config.toml
n_layer = 8
parallel_block = false
init_std_qkv = 0.0326
init_std_up = 0.0326
weight_decay = 0.067
warmup_steps = 400
Each number is 128 + 24 x the weight over the matrix's rms, rounded and kept within 0 to 255. Layers, rows and columns count from 0. Numbers have three digits each.

# o: layer 5 attention output (transposed), 256x224, rms 0.102, rows 17-63,81-127, columns 112-167
# v: layer 5 attention value, 128x224, rms 0.105, rows 18-63, columns 112-167
# q: layer 5 attention query, 256x224, rms 0.0795, rows 128-156,192-219, columns 112-167
# k: layer 5 attention key, 128x224, rms 0.0748, rows 64-91, columns 112-167
o17:149119113112087089157130128109090150119123158112112144169135143118132115109121149098117145140070129138112107191124178102115115172108109109118146133108153076123124147153
o81:170132116091090093165124139118082159133141164105110142167128145129146121107103134084126146129080131146124120180129190078103119154105083090105139140107138056106108142154
v18:130141090136175131131099159143144137151098125100087119137107143118106089118139123160118138126125072140120132126117045135136139125131105125170148134109133156135125186169
o18:123143150133160141126147132118157103161126146129094129145106117133055092119160123151129136111109094088122126083114066111136135110063132073167139124168097131159126094121
o82:134136161119145130141152141130162102171103127143061112148088103122028114105134112152119144100110074083134108110094052122140119110058142090162151144175087127169108060112
v19:125106135172150092134138135135112114110137142129115159119119146119124140166157134125125121103136112081113115123122150136127156161112099117123113124129135124123135173114
o19:122129127096129142130126105139147152152125130133140158146130140111130134124112116112099125136042121131107159177129172109127149151103120149158150141123120122112139117111
o83:125146118079127152134112100125176120147135166146129166127145141109136138113118123124116123152058116121104189168140217121132155168107116130183135153132117124122136103112
v20:122132120130143122125114109163165144153148147128135115134098156138105133122110144082187158159119172125124120130136109188121177151091130162112085154143148118137126123165
o20:122137110137138184116098141147143144145106132122130125076123130131079123121155116111119123085090166106121116146140100111137109128132115106095099147104166132186143165127
o84:121142107136137174100096138127162158157095105109155121079135129153060131123171128105110121089076171135120103132142079135155096120152106106085129155089196133166141152103
v21:108142119116138137166135111122060123138131139158131168128116135103165181096138111127121114133146120110103077145106110101121078076115146165179086167125149149107112139146
o21:122091133122144091128129176159100097108126145133144143127113120115182152120148098075100131145069126103109124139117139125167108136077149111137114127116129105081121129129
o85:126075154099167064145122221165082113121117133140143135132099113132188138121138104046100126112091128120110130120131126114142085114118150139121108125107108100068097118128
v22:139124136100113123091136163132095105110105128074092161115152067140129071116123147099117090177166145111114093118136140136149138149174119115141133168167116140143127105146
o22:121131132115143127135136112147140145156126097075112099140101117168147136130089125133121133126221110139141125096110129143109114117124142143164150149142111122127125137149
o86:125135133129155144133136109145127119166127114075103100134101135178157122124076134134135124134223108125140137113110134138113133131107144138168137145163097110144130142145
v23:132120137171131119130087139111120061101157121135122119121113194105100137161104143134114142083101095102147165151086121141151133110113104131076121106192170176128106172078
o23:147158129168139152142139131111112083118110151192136131149143139109086114128107126103137136147109124112127130175151148121138174139134107116122131156149135117142141103110
o87:162150121169126131142126125111118079137112162203117129159132121084062121117108109118139151179107118076134115176162160136140176142106095106123123157135134097172155101113
v24:105127128157099167169087154104146162158101119137092135141068122122095112133135113143166127091131094109140156105134137122145133093124125141154085103144105106125101123172
o24:127112135137156088126081132093129127116144087151150110129117087172118156106147132076173116137157123127152143120138134114153156121156130108142125124142118156126135128116
o88:117084153135141095111074152092127125125132081167147098119106070152127139102164139072131125131155118133161130121126143114140148113178155114140151130139111185138156117138
v25:109129099146148133125157172153168144118130144107155131112114103149153152068162103129142134149144105113132125090147086107143171154116134148160112111117137131122095162115
o25:122119122127152132124149150161196123103114089117126169157131141126129162105159096132129137124091153133129151075153129132113119122145108129167117121118124166117115135111
o89:130116126116170121116163148143212111126111078139120170159127131137134178096142134121123134125108162132141167084157130135119119120150101129183126119136107180106118130103
v26:122090136091166146124112136128155133138119118098202106149105162146116113135102163099149132117109105148147137108124077099122132131166119111117178122166082139116111163098
o26:122125136119123088136144119109129122129115118134119125129106150112089117152158113208152118127187134114139112124140091129114127145174113110183102147107106122162144147100
o90:127133119129116077136171094112132122132126107146130129163122130129078141133134108234147125143170109140150097149117070116134130135140112122185105140117121098140149146101
v27:106108112146112140120105170119077094126131105162136169185166125145090118125144160118081137142145136119110136117111133116115148148100139127122123133150128142122093143161
o27:163131127151124128132102112130097148131145152117141145152120112121113157094135140140128155163117115088147163132139120121138152139129131175170126133133112146096132103148
o91:188133102160130153132128114138100143089164174106147147151121125134121173101115172175136165208138110075160167119161148108150185129117113157165103134157090150095130117169
v28:061108088142108130112155150159088138125133136163164156150154133120136114154101146186107086143105099148134132148115133151153099033117136140143092190123128164102110129128
o28:119119130153162110118179112132071142114136157167149122161131131150151145158111136141147116137092114155112135156110152131132109090078116167146111127129086149100147086108
o92:121117156169184117123181147142052130125128167161124134158128131143148124161092155145154122130110115141131144147119145158107107076053122178141105126121047164106163092124
v29:147151108131114156134119124152157168147154104170163136117111099128138149125148137144125143129111115103153134133110154126132153127123147128180100140077125163102071159150
o29:102097117095092100132107099101151125124146073078130150132150103128159133112136125088136092134122119126111140142143124094138140119161115142162158115099112148087128149112
o93:110102123111081110133103117096164135112131076064098159122135101124162131118151133096154093128129127118105157150149143079126137125166112129185171119087101190092119141139
v30:104107129172154090070117140116137113098118113110130131150119110079142110097119099109104128082136121125104172086080115124181121097162099130150116075165112151151148145130
o30:129120139117116091132125125151178177130127071124116157197131116097114125109084105134118142113152179131138113099112146144127157131146127152174100118132126127125128128133
o94:131122131080119092137118119149180171151131053127113135183131105106088125091053133129107161119135165112159109103103160149144163125168113150175097131149143102114139113108
v31:146156083141124136110089145128114139114124095150122116078143116131168129105123127122095148123130101110116156132136143117132092127112128125129094122109150180096112125102
o31:169119127148143144149146115136128150127135092093102121141126139119149131150070120097102138109174125124123140106138124122142144121046125132155117102158125149075132112124
o95:193122132168146168148134130126103129112147119099081131120133159113179127163066109094117138118176145085121163126157126113131158122023133095150121088170091149090124127130
v32:074100141159095115119095119132118154127097140184151140140130136095137162094157158125148191118135128162100120165064068088147127096134102168161191112151125142126148121106
o32:142136164121094123130105127140093136124112064128146164135118129115169126104126105128132159127045126070102154147122094151158145108120171133128120108144142111114119087115
o96:145157179096095118134106132155081149118131017145159144145143108125157164082102088140131180104046123073109168125126143133177174091142167117130114103144139091148101052115
v33:126132116089132119107116101145118108180115144133151123082130119081134117095125128186135093095099129120135122072141127134165062127125117147146174107123157158126122174086
o33:127131120114128115127110123110120097147125111135138114134124144144197102136114140115114101117108138104127144090133103118132136126098116097065161130120102122174116133124
o97:123129143095114085133099127119105106192130091137119107123108118109206100118107115081130117093101153096122145089140124143125121116113122108052170124081105091208115116136
v34:153083113104128094139092178129100147099118135154147149146116092132142163148088113192110109123122135145156188144116153142081084146152132148158105113115107089142141149133
o34:165129109105142082117118127109151119119107140147136144116113111123174122136113149137108112147137098149112107089101180116122121116134092124184094162130113130076115115091
o98:144108113090114089127101143093148097099107208178137156090111090096160096128140160149111111125136085139125112102098197151109111121159128148185041172122082140083117131097
v35:107145124143115120096129112121172172109147134130112074144114130091141135117119114174138127109108117186125157127093105122081088155110119156121157135096125120146143117146
o35:110137144152091145124115147108112122082149040112111129121142149121135110146117176144128120112113165150096123133123102144109114118080131103087089119147135126148114099117
o99:112156143142079133130104154112106139060142000100117121128159152116120147144116172125118114089115175139080123121122102133116118112100125086064104121146126143168097089112
v36:121125153175148125194119106123123124139110139113154121102097101125132152158158137142149157097134150095147122136184108130177087125130113126104083085150145139167133135142
o36:141137160179177161123119096133129106137082164126159135166128123164069116099180134109145098115116100094156154116154140104140100148163131138114148134143110082129084134132
o100:113129161179172148129125068153134107145079182137165135179131106162051125110191131125152092121106081097166142131146155126141096150151136158121151140125130071144086131117
v37:161142101150127139133095143147127100086113112108132141147130098162135112099079156115078140111115172085161128160098114118136116117129082135139097199135101167113137111129
o37:108149173161136122148112091133132117132111118110141116145130105111124118124086102123131122137156116090115085155131108132091154102082126174112097126123152107093106110072
o101:110159181189149135152099089149125109149101132106121123146113112106117098118076101131136130138142100070125074173120091128091163108051128189107087126124149115119108119053
v38:094141130141110134094159111089109092140064119112120090115118112127153131151151125121117176138134104107110114106082116124105151169109101143149083096137117113163130154168
o38:124155089129149122102099156156114177105125126080130129133135121148153163122116136116134131101137147087136103103106103122138125139081147132153122122157094105107100119136
o102:124144083099130129100102163153103179081098129050144121139132136177157171128113132120124120109112138067140110094092132103154153153115157135167132123169092137110114098141
v39:152075112110147066108084139104113143085124099150165115208158140131108123106113149113101137178176198142109102072104130068178093129095123130158114072093165120129131088129
o39:158098105074117102110114137133189137115148092137163121156148112102087166110092114170113158191125169130138124107096105122165125112135128125126138131124146119111099157122
o103:156102089071126122101117120144203137101187112154195112166171116094081185100088117190113173186123181118117135114094121127181126134134124109151122128149174088108083187115
v40:141084141133098129130152137098161131104154108129120094144137114116107135168126106154111161127149141134130110164145135091112107148134114099102124109112125101133137122102
o40:144132125120121141099120089099138122108168086101135146150133126108139131134141152154136101136195099140145105137110137114122118114115119121131145133144124106097124136125
o104:154138129144122175102123080101135111059191119102141160147144145100156144159155142180144095148189108118141133158107171096124137134085125087148147129156112128115118167147
v41:130115147102093102094176111158123160116115136142120140140173121101108164148130121150122110105148107142148124127117162181179118120118124093117113109078131112132105162131
o41:156109099116151171120126099134110131131126127098122146139150163098160133131150128118103140127127119104129126098146147112152101123141101127066109092112104132081105146168
o105:165129098106140186136109090111104111134157159083096153108136166062167128147164144149142146122141137071141141095167164140155107136146094121054085084105104122102094151172
v42:173139141123124106093097141056081110144109114169135111120142144096102129117148145130112100121100109147140159147106093126120145180161134116098119120142143099149149097129
o42:181135150117117127089113135095125102174116142129147154127128123103106108108129141070130140190118155135119138153128119126131126142167143117126114118126167097132158143111
o106:173131137117139126076109151074153106160138157144180160102135123102097106100142151049128150201142159159120139152149089142128096134188153112128080124135155090105142155104
v43:119144103111156113098124135121159152129140128118106104131111126112115118129092111137126148125141110152143115140090096131101083117151147125131138153146120132123091135123
o43:137125151144136132119143140105117096106142110129119134140131131138141162160110088144137127134149143130128126121151097131103147113158123115104129138163107149132140116129
o107:151118152140138120127145129123101106118143083128103119152104119115123164153095081146129139144154142100138105134160118120096148111160125127094124142163116127165135114145
v44:103113147174118131117151130102116190096110154104111136071135096143143137140115118111150132124168152128107136161143172087122085131170145105093150095129103091159171064113
o44:104099096120103128115157106162134155120093122147122134145136130121132119102097163124108119125157104102126112148140156160109130133180173158116125091128144105119124128152
o108:078101100099115129126127104164132163116102143156149137140144136131140090110108176100087102102166099097114126141130155152108131137210178154099106095139152106125132160139
v45:116116091150176104137089153157106125153150120164151111105143117102118099133179154132128140088113127120106087128120091105149155138106148126122138153126137155086104127134
o45:121121145135148119120153128118102135175139130129157139150135128143123110158114114113130132140090103110110146181129102101134154111077124081150171130121112107166110126152
o109:131133149157153121117149150131123132182129124128138133145137135144115124154104100113149137158105132102113146182143132104117156112035127048184200140115107105203104115178
v46:115146120115126124124111069126119180130149162147162083161114169117141141113147104096138117110108135164132107115147104129149114126129125126147129091162126151149153103148
o46:135118126153157133115108120110091122120135118161137140140120135099144129122162131113134109108066136099155148130171129137137106148122124111119134086136140125140150164131
o110:127114134150161121109114108107076129130133084150136126144114128092135137135162120107131118096080143097164130134174123136127089149136121115101141072124139121151159152128
v47:146132138177136117081110149116127115127084105159093086119119136127113121168116099147164147152134094185131165123103100165110113116119141134082163151102158081147149149125
o47:152141147156097140115124171097117123158092137163087112113146098114060128142128116115155159176121178178109163163123121140143126092114113089038110133160104110149102113109
o111:143127145136082127103122188090121142147095074157097085103150101104045160131139115091116161172123171185094138149126109136141112078141106083022127148157097124138096100094
v48:159104109134162102081104103115111091126134082118089136085153092140135080090131126119154092133148107115108133106139117105141136131119151140118142115149101140107154141162
o48:148125131124125125127130121131142145163155081083099126143137115135102144132084127117129140129177137150133118116117116138111125131088136114095175115141118124141144149123
o112:149131133119133131115127139144146144175149058070119126123153136157100147128076136102137139138174132137130127133116120130121140123076152079100188121161116111135136160113
v49:137129153161077104105133129080130164107140151148172127146133149151137164153116113120113111118127093124123117108094141139155127154165110057129152134085139139161110096137
o49:105115107153134142112126127093149131134115205103185117176133167153138109124115121120140090131118106152096114130106094113104107156157139122132132128129104101092132146147
o113:110125103174132177115105113080147107114113249108161131161137162138152094122127110138159060122123123132101143142125102133100116169153153120144121125127099127111129147156
v50:107121149144105112116171114109118105131190193116142097166111114179142064137167079109153109072120159130139098117126102140153168146132125081119171133188116151146151064125
o50:114158104193202138102103101124122112142139127093157129185132133160132123119124127123129126102075160135138137145117142120127136146138118148098147090124097101138133143122
o114:122193105211221162101107079124109084139144131063162135179142146182145122139124142138136118098072170125163147145129174116134147161131102132090144082150093120136145145103
v51:116144159110153181106164149105137167084123149121086126184110111123110142152155150116125150123096131179138120113126102141091136131121088128178136123097123119142185118123
o51:107136130122123103121108125126112127088147160165093123156096134126119130095196139128146143126069134123139125109135143129141130127139137115166085122123126147116132068144
o115:109144131107108092134121092125111130086156153179079118174091122128121146087178131132143154109060118153141107097116130121151131127152121141154083135128140155089121039132
v52:105187127093127152120181146141140106124126139116133102121163154144103151139159155137099141144115074113122193135092156149106194131122113140137123159094156102136045169109
o52:140108103130112148103151165114114120107130210054105129146115128161133144131158114122131145114112145143153150077146070097119150115197123137126136149160140161101146078145
o116:164103081117113142112168181108114134111140224036078135132085136159140142133142143122134148137119148142157140049168058099128147100221102150106142145163147166059129064165
v53:128093148119179147146091106095119125137130111088141139138132120140127103148118139090129164148164162129187128128130065135096119172129116055105132171182071118114125124116
o53:153125119139176165151119137153135128170127130103115112115137106106113111136118111159102143124160123091165132142135112149128148117115111144148077103111115126150148187140
o117:162140106142209165144120106143147120157122134114145120114152120140110084132104101159105121147183109088157111152137095147132150117134107144135069090136140100139155203123
v54:123100117140077075117160129124106118125146143166130113145143127115093096123175127142134115107125096120117140146113122148096100147155222138094153110144075163151132084121
o54:128162121151108132134139112129091134148142107131133158125139141110103101147136187134133125146148108117131110099125134139109135138139145113142142115132116139141133128117
o118:119154116178098125139131122138085129128134092103134159106143161098061108170171200148153105164173128089122095106141129158117128139139155099124133110132109149156133145126
v55:081125104117125126086127181109121157134089142089158161088146092118134114129110152132073082134106142135144124105096131137188164160138098107157128139130169112153122113139
o55:105107096083115121111149109129169157160131160115131105156118113166183119135045143139111127119144145117143118124127094120103148105130131133126112119153134122178141081148
o119:111097095071110128116118118122166144200142211130121112164116094144201097103024152112107138108147149087148158133133111143115157119136143138133109123153116120206153097166
v56:120115124137138161163124144154134156155133129142148128129121176152134132142114127083153140148112146121130105139168125184106151118102138097123144158133116153122121167125
o56:129140129130106139157120143139134121138132203158113089074121120103149131130145107179138115132096092107131159177150116117124137148123119125154108159112115164171128171132
o120:146129101145090144160137117138137133118126203142096082105117107118159135136147104212137114152097086140129147184147110111127141138117104140146118158108129162150133169142
v57:086159123099163167193146124091081108081135165114125090126149163151125183116098146141078154145107138140132124204160065124130151142162099126122103105184149107170142142073
o57:141158165120168111134161124102085070109137142158106116122082117129200136138149135145118168155150134118142153180164136127117132157136118116127109142177149067117132101083
o121:141129162103195112143177124115083084138164159163125122146070103144203150124130140137097179148143121139157151174145129107112125153129114139111096142172140059095132122090
v58:107106136126130117125137114125104133111126116111168150130142095136155114140114108144141084125140108120133159113122113121134111105147145120111101104152086128132114128147
o58:106119112139170113130153126126142150122143152112148109162147128163151124140088135168118111106176109174117122097101121118127103123064118136155119131135115120121128123141
o122:097134130154173129135145127144132120116130193116139124154166141168171099138072137164136080093165107156128137109103130128120117134044137137170113118140097123134143142145
v59:133135103152113157124111172109145103113121104123172126117146174159149088096129145109127161143109131143099139108166085101175168100156102135127147128141157160106167141106
o59:120155124121109091148152122111163129126119099186102125150114115098115114095139136168157156108141133172102142128095139144138127147119124143166116139124145150104127122097
o123:123153127142126095149170115103160126129113093196071130166108113119130128082117131175145157099114124217110146135066110134146118160085104164187129129131146175058143111076
v60:124137149167165163115110136155169140137144134107097130095081128124126184138124113127143164151160149103105111168121194106112097118135160153119079143121109159131132163106
o60:118091123105102131136160141148133180106111155093114084151133142160065118144139109114119103099176118116151103126142180106111139124179148127194146128117138127171137118159
o124:120082137090086123141141149154143191115091175115114085164129132160048089150145092112116102117177110101137094136139189091099141101179150113194172154109159099175130118167
v61:130096099142120094135116113146125150125139137169126149172155211120144174105114136128172103154136127128097123127153149158163123108133119161111139100092129132124133120149
o61:100122121108072114147104137131107125121127168155128112130136149101155140121148137153129101125120114134070133165111129135165111136087135141146131127109134123122131147129
o125:096144130109073111157101123144113136119120168138115099136145150109135145128151121169161101107106113159059138163112116149158109141102129146146128126102167110116113140128
v62:169131145098123142117135173145152118110103135103075104139090121100124137155149164111115199116138124139141100101136119179107146133095113100131148115145191126121145166107
o62:144157123129126153140084112148126106093097123109100095121146115109127152127158109139120138100162145106138123086135119092184153104083130082131103123171134155153112090141
o126:161185111138089150147090075135133091066118137116084082133153115097123187113156071161150145114123147100138126088132146097199175121059121073138101119172141144176093059145
v63:155116138146171121090112144122114119100153153181114150113155114095147160094117099110137131157121139123158091132132123095069081178124147127145183162144143170113155148122
o63:156124107113145135143108143135099123089122055129146132117175164099177142094128121091101072149107155074083133159132136131114120142101111138160127093117134122100132147108
o127:170151111128157131153096142132097112083126049131136130109191168098181142101138103098130065138133163052082157156155149128102125138097110104159113077113108121133124144116
q128:088121151119067161077096124094157157124129190165158195093169112036153098182053124145132141118105137104128131120111129129104152122128143077175102134096122193164126151146
q192:086142122105075109109110158112140120138171180123107130113114142110161152192065116133134147142128144122164127153116132157118101107134120073122171110152144170112152149156
k64:128135121141100125111111109121110146129101115150146129121152123132114111116155117141119148143151140123157163134148139131123144132135124129136106143126110120145145155119
q129:140119114114117121143142149171142130116144147118102121134134107121142115139128113126120127107118148102145125136138132119125119136147148126134131154128136125126086118154
q193:111148141122093121102148158141150132129119162125100132115125125115167159184083137125158144133108135112130119148095107136103131092113124109136153113148167144110149122143
k65:101093131125077161117129122118153143113116172178171153116165107077168141177101108141118119095076113107149130131118166119107137142115138103176141150103120194123168151111
q130:132134159082129128102109128090115120123132121164172165119138126074139103182087113132147132117131123132127130130110131140117117124126129082169110146139126162139127110106
q194:117129123105135129119111124115146132121149144131155162132109103104132155146090118118136137129123133112167124136119122127142085139143124108129142114134119156119129124137
k66:133113142131124154122124139135131141186101118125120108099150114122092139135152101113123108120162138142148159132130156114120122145148105127135143147099104134133131148111
q131:130130112120103139131152123134152122126153143108143130125133118117161095151117143144142135141114118117138112146126105112128122125120141114124140111152138143096113110146
q195:092135132121102121116149140112163131165133156121134143119118142118165143143099125114126147122115114115173122137094097142099112126134126108111130113142132150094137091152
k67:126099157111110129110108128125129129137117147159158144128151130090135130150120109110107093117141125100121143133152153146125118149138124121151124155102129144146139150111
q132:131138111135126160136133124168137146120127116106118108145124115156119140135139115138124153132123125124139129130121129132118121146119117115111160133146127141117111140144
q196:124126141121119124121146134122162110110122128108123133113140147133129136126122116139129128122111119118142117126129120117104138140104124122101139107117139140121140120123
k68:129126108098106120154128124148135123136110128133147112120148112117156132130123131104129126119125153126109122110146128136121132125106169133171116124126117144150113110113
q133:140120123150133123144124116162114129110136133118110089142099135158088157070179120095115118121135150142129118122113154112147122129154121153095119130125135103120133167143
q197:150113124140156121134113120135105123121116098138107105150145126143096105093169139124125105126126133151107117118140135089137154132125134156147103137115140092131110124130
k69:120144095125111132130149133145137108117173125124119131143115118154117139133130154134151164134119137149129101106108102108132130124104119122101138116146122135098136127121
q134:095154171121152100125119111101128127143092116141104146118126086105109167151123130113113128102113123131141118131130152151118107129122137133138108127133139131105125112092
q198:138122117118155132093128110126123141141125118150149143139116119110113126138141083136155112124115131118145127129116151129119147115141118129160107127129132125122128152131
k70:140115134119135117150101129167115143155150091157111098144136176130105113107127110131141111123140103143111113088149145125128112152113112086093129099125105116171133105136
q135:143140142085109134113130140106159129106149137141147163142155121113127105176085130172141124126108109110130130115117133108104127143127159099186125140146100148129155122112
q199:111144124122124132138135147116151122155159151117138160120124100124134136125089146131111125147124101121178120146113135135117111121150117104157144122129127170110142121136
k71:115122168143131135114114121122121130128092141149155135128140125101122131131142124118114110107127131105117141131142142149135138136137139122145113146099121137147115147131
q136:095118150086139125118142107064170116108115134122127172105137097092152099158097132128153113118124128108127121113122123127110132133128145083168118138169130146138146102114
q200:136137117126119133136128133113152123115146126143134152109109117126152154159105110117135140130144133093155128160114109150122098136141104111131132118128136149086135112130
k72:133107120116111121115127130129110151153074143128162146111142111107143135115126106102128094114147122109135159137142150153147146113139149145157134137129123109151136117129
q137:147139127129131121115124131131115138120138156137145122129103142160077092148139122128140151141132128109141116150128122112130148153132152137135143144131143129120142126146
q201:145146130118170099110133145098137133101154137131156147091149115137126142111132121167127140122141131108134115112158106098128122138122126131116126110115146153114131092113
k73:159105117104101102148111129151124109101116138132132158131130071128132123120106117148115121124126134132121150115130129154116112129137135130181108176130135125165115122142
q138:117153138114153128124148113119114097126137095128108156103122111110087125123133116104130101138127138126122087157117133111069128123112142118129128142133140149147173143099
q202:158124144132123141110133123108128105146122105129091128138097154112125138130122137101135114143141123122161117164124144134131109144166160085106104127147147142154136134123
k74:101133108138092131124132123128148155161120112100076127130166101092139133175104078151097127157136145122151164099126115072101108088112142137141126096124110124171151140128
q139:098091148097112114076120138094147137165134161148115148087136119102175106141070126133133112120121105106137110127159123107105122119131169130157090139152109140142169159136
q203:117112118121119141116099109110128109130165118115110154106121117113158128118113153102096144101127143108179112136118124129119120127136109104140134167148110141133138104172
k75:108133171134125124131134130105125114122099158137149135125123114118129097131124137102116162111160119126113129127149155148150147117149137129157117100135125130138147148134
q140:127142155164114143128131131108120159161139133175114098112115133142075081130148106140147139115135096132100154135172106135138155115106139114159121156129144143119115166107
q204:090138116129126123129120150129091205151107138117118100110113150127138144171135084146193140101104146093099123154136125122129125143108192103127124136153163135173140168090
k76:148099063126120103116142130123147149100129136167113105117130136140114134110145129099085126099114108138112047084075148116108145127153106106100171154115125114105103132108
q141:114154129146099148135163118121145131127150147108118152118148159166128120140179158116139102132113091161115109144143154160116138150101162139149131129098153164119105105063
q205:071122100143112126116092186062106102127109147136153088137114208102076172172091101189157130085099125186141115125109136156100141130105152103124136143081168155149150126084
k77:121074101131121127160093131137130101133121146167156147158133151112138119122148133158133162125124111130123075080084142098096129129099166141125148151118109161134149147111
q142:110149112111168131147127134131140096138128095121101146125149122147174125122116151088130165114138134155158149115123128148133113112126155119159127097146146158154102086127
q206:133145110089107110125164148158135136094152135128112136110119150127130148170109143122137183159143122124185140168129137135106117168156118087113109095126161168111137107108
k78:118129152122109156145112124097148141156099121157155116148135103095166105148105090122154095122130119104130167134147173134124149115150122154156106154093112129157128119143
q143:130127131124137124101126110095123128113117133129134139117130152129137129150114130103147146129085139164158125132124110121138125121140182113134161095137125161145146123101
q207:109068116133139181110137068130127125142113111134118116078131140164140147131152103087081096137170137117096172152118112106133122103157188157085096114097090099176181162159
k79:132132187094146132135110124151127081141112129138139121157103088118103115127074154081143121142122137131133100127099122116135117135178084128138110141157108096109139143172
q144:157169145129130157134131127146126140170167107105119104096128113136121109138130177111117153108132098114168114151156151140123172125132164163138119121130127152156129143119
q208:160086105149113142126119125143133134157117121110131136122117124130121146119157158138103113166169126114118106170115146129130137116151124139148092122152122128173112149183
k80:186184201108172121111138071065154099094147131168105127155099154149136093147079124136108148086142136132103141125109142130134121110171106087150129100087119106132126158147
q145:101116144093125136121160132090151156124120136157142144112139129083143124186085153137152139152103121098144102127146095113080137119130189123150111143151100177160148130112
q209:136111141143135181132097099118151128158124100108137151099104120109164125121111156093111080130132158119172117129135127130140099107180121094108125152162097132130124132177
k81:138141152166136115115141141121108158129122125130141136124133128152126152109144140131112134139181139141125156135123139126132119116131125113131103119130136113166131145128
q146:145113139172103111140086132150089116144135122142154096143113123115142118103148113112127128111176136127133121107152108132138128083139180164094115095138104110161139129157
q210:126078133116173154110184058120101141160111094126109103106122131144138129115150137104075133145183151124072149111146107099099140098118203164120119117129111086172124152104
k82:157148133081126112148111109087129140110132149094155126119098075123148130122109160070157123145113107163127116130099132148140146110187047109112133154129121111083101121142
q147:122139121106095111110138130081122107163128118126122116093115097101139136159101179135155171133131144119132113127106147147133110122107177110091102121140117141172142118094
q211:164147132112154229120116106165126129145112086143137112088076168100114181173104110087166153113160139111157170137069147088139118110159132131094122115124083134129122155128
k83:123109120117099124157127130154129141099123125156140126110114103155127117119137118103137104109164105129120157089138129120128125162110151141120112147156125161166141127152
q148:138130121141086172137112130129103092127128154139119122106118103120104119106104117113139146111086127170139114156133121136135118108126159143125143117100147139133161182103
q212:162183087128107183133088138155109162146113143105087141114108095113145172104096131104184160177112109149168115169131147198089112083140110124139151121126096134149078147174
k84:110118164153154115137167162121120168112100151130135157133154116111147118136127124148144135144154096100114121150138118110109141149117139136128153131099153184132154114130
q149:172117136077167115112146155118134105168116133124092142110123107098187106122165130131118095145155145101131144160126134094113144140142140118150116125170119084123142120109
q213:095103110127157121069129117086131105148157143135096132118134155130152117105126147121080165134194173130125114155142125103099133150138135148140127139143153122115132108136
k85:175175143078102134173093100149162127122076128098137146153090115122112118110128191093191094150141170174132154142128114114156092088197108123134116133124124100088068124162
q150:146158089129178131103130123100117113108091102089140112164150123164112105079199133131145107074193143138113149117158100105143141143149104113123120142117127119110152108118
q214:140188120123135169075145132164153121129113160122153050151159151134143164167175079108206163141174155078084103139145093170102139115174149171131154079112081107108132156104
k86:129071140093106090198084124140096161122081163145116178104111123118151128133141121133137071120119138148100135091123154120114143126157113197123141156145133115132113145162
q151:131111106099109104118142144105116116134150098115167111122140097116191131200128095144148116127098180151116106112117089091107120090132140082108124107113123111172155118096
q215:175157123110147158143104098116119098127130110124157138114122113109125119137098135118167121173126150134170125111109121121110098096159127131093107066153142117151138108133
k87:140114087148163132100152155113119132150090071058111118099145136105139116106160133101096172159179150100138169145151149137156094148119101131125127159133123131144115125148
q152:151115148128125103111076119155118089124127107119135116129126113144141152099133096082108146101167127084116141118117130140165134121155118151110151097130145091115112122180
q216:137139159119119144120145135117140167168172111138129129154109154137172121108136095101172169115065124116146108121094103146101120120114147090147156101132096126131116148112
k88:112122115122117156122153159153129171150126137097143128090154117094143111118129101124122136111097093137164140140166145135115144157090138140137172145119128172122169121139
q153:146112127199106126116149154129150116082147082152126118170104137144131115109138129162137177132180117134113130076111155198143092138112094131111132116118120133154147096166
q217:075089160124122091126160150083141120104129147117100109124139129103132078078173143178129117124153146104101133124110126144091163162099161052134140133111147100131149062067
k89:109139191087139111145122078131126073165124118118172134128139118145126139138078173090147114129102135133149127153136169124178140134196086136182081126151141127120123169148
q154:148160092125155136128101138138134117144146078132111116120115096114131132134127123149146132134119126124157104123120114135143120142113117136136143116144112134097112132143
q218:124099087128119141146120126126136152149156121126138136126103112117131134100127148139110116119127149127157112125123123123144124128119138109150135125157103136089129120152
k90:102114211100079137110123080068115147118067228204159167128218133056189136192092128110129100126131113068111180161139196119117138128184133094191129158102170149185182162091
q155:122129173110129153135153116075165133149082159143156159097131110074180079195081133120139139124175118081103155128170123150089142128172140097176078175117126162173144150094
q219:098118177135132151113144117144158126138074173123115146089119118090148137191097139134107144120205131098122119164100145112134097098230122094132120113115159143168132132129
k91:143145136116155097137119142140110130114130115107131112134099148154096134104139135124129127140161123162078120120106108127141135117182111159082131106144126099125076139144
q156:083141137150120154095139129133118111089145120197121140109116128095109064115146122159108096105109103127111103133141162153115110115111088156129139083094101160108173138111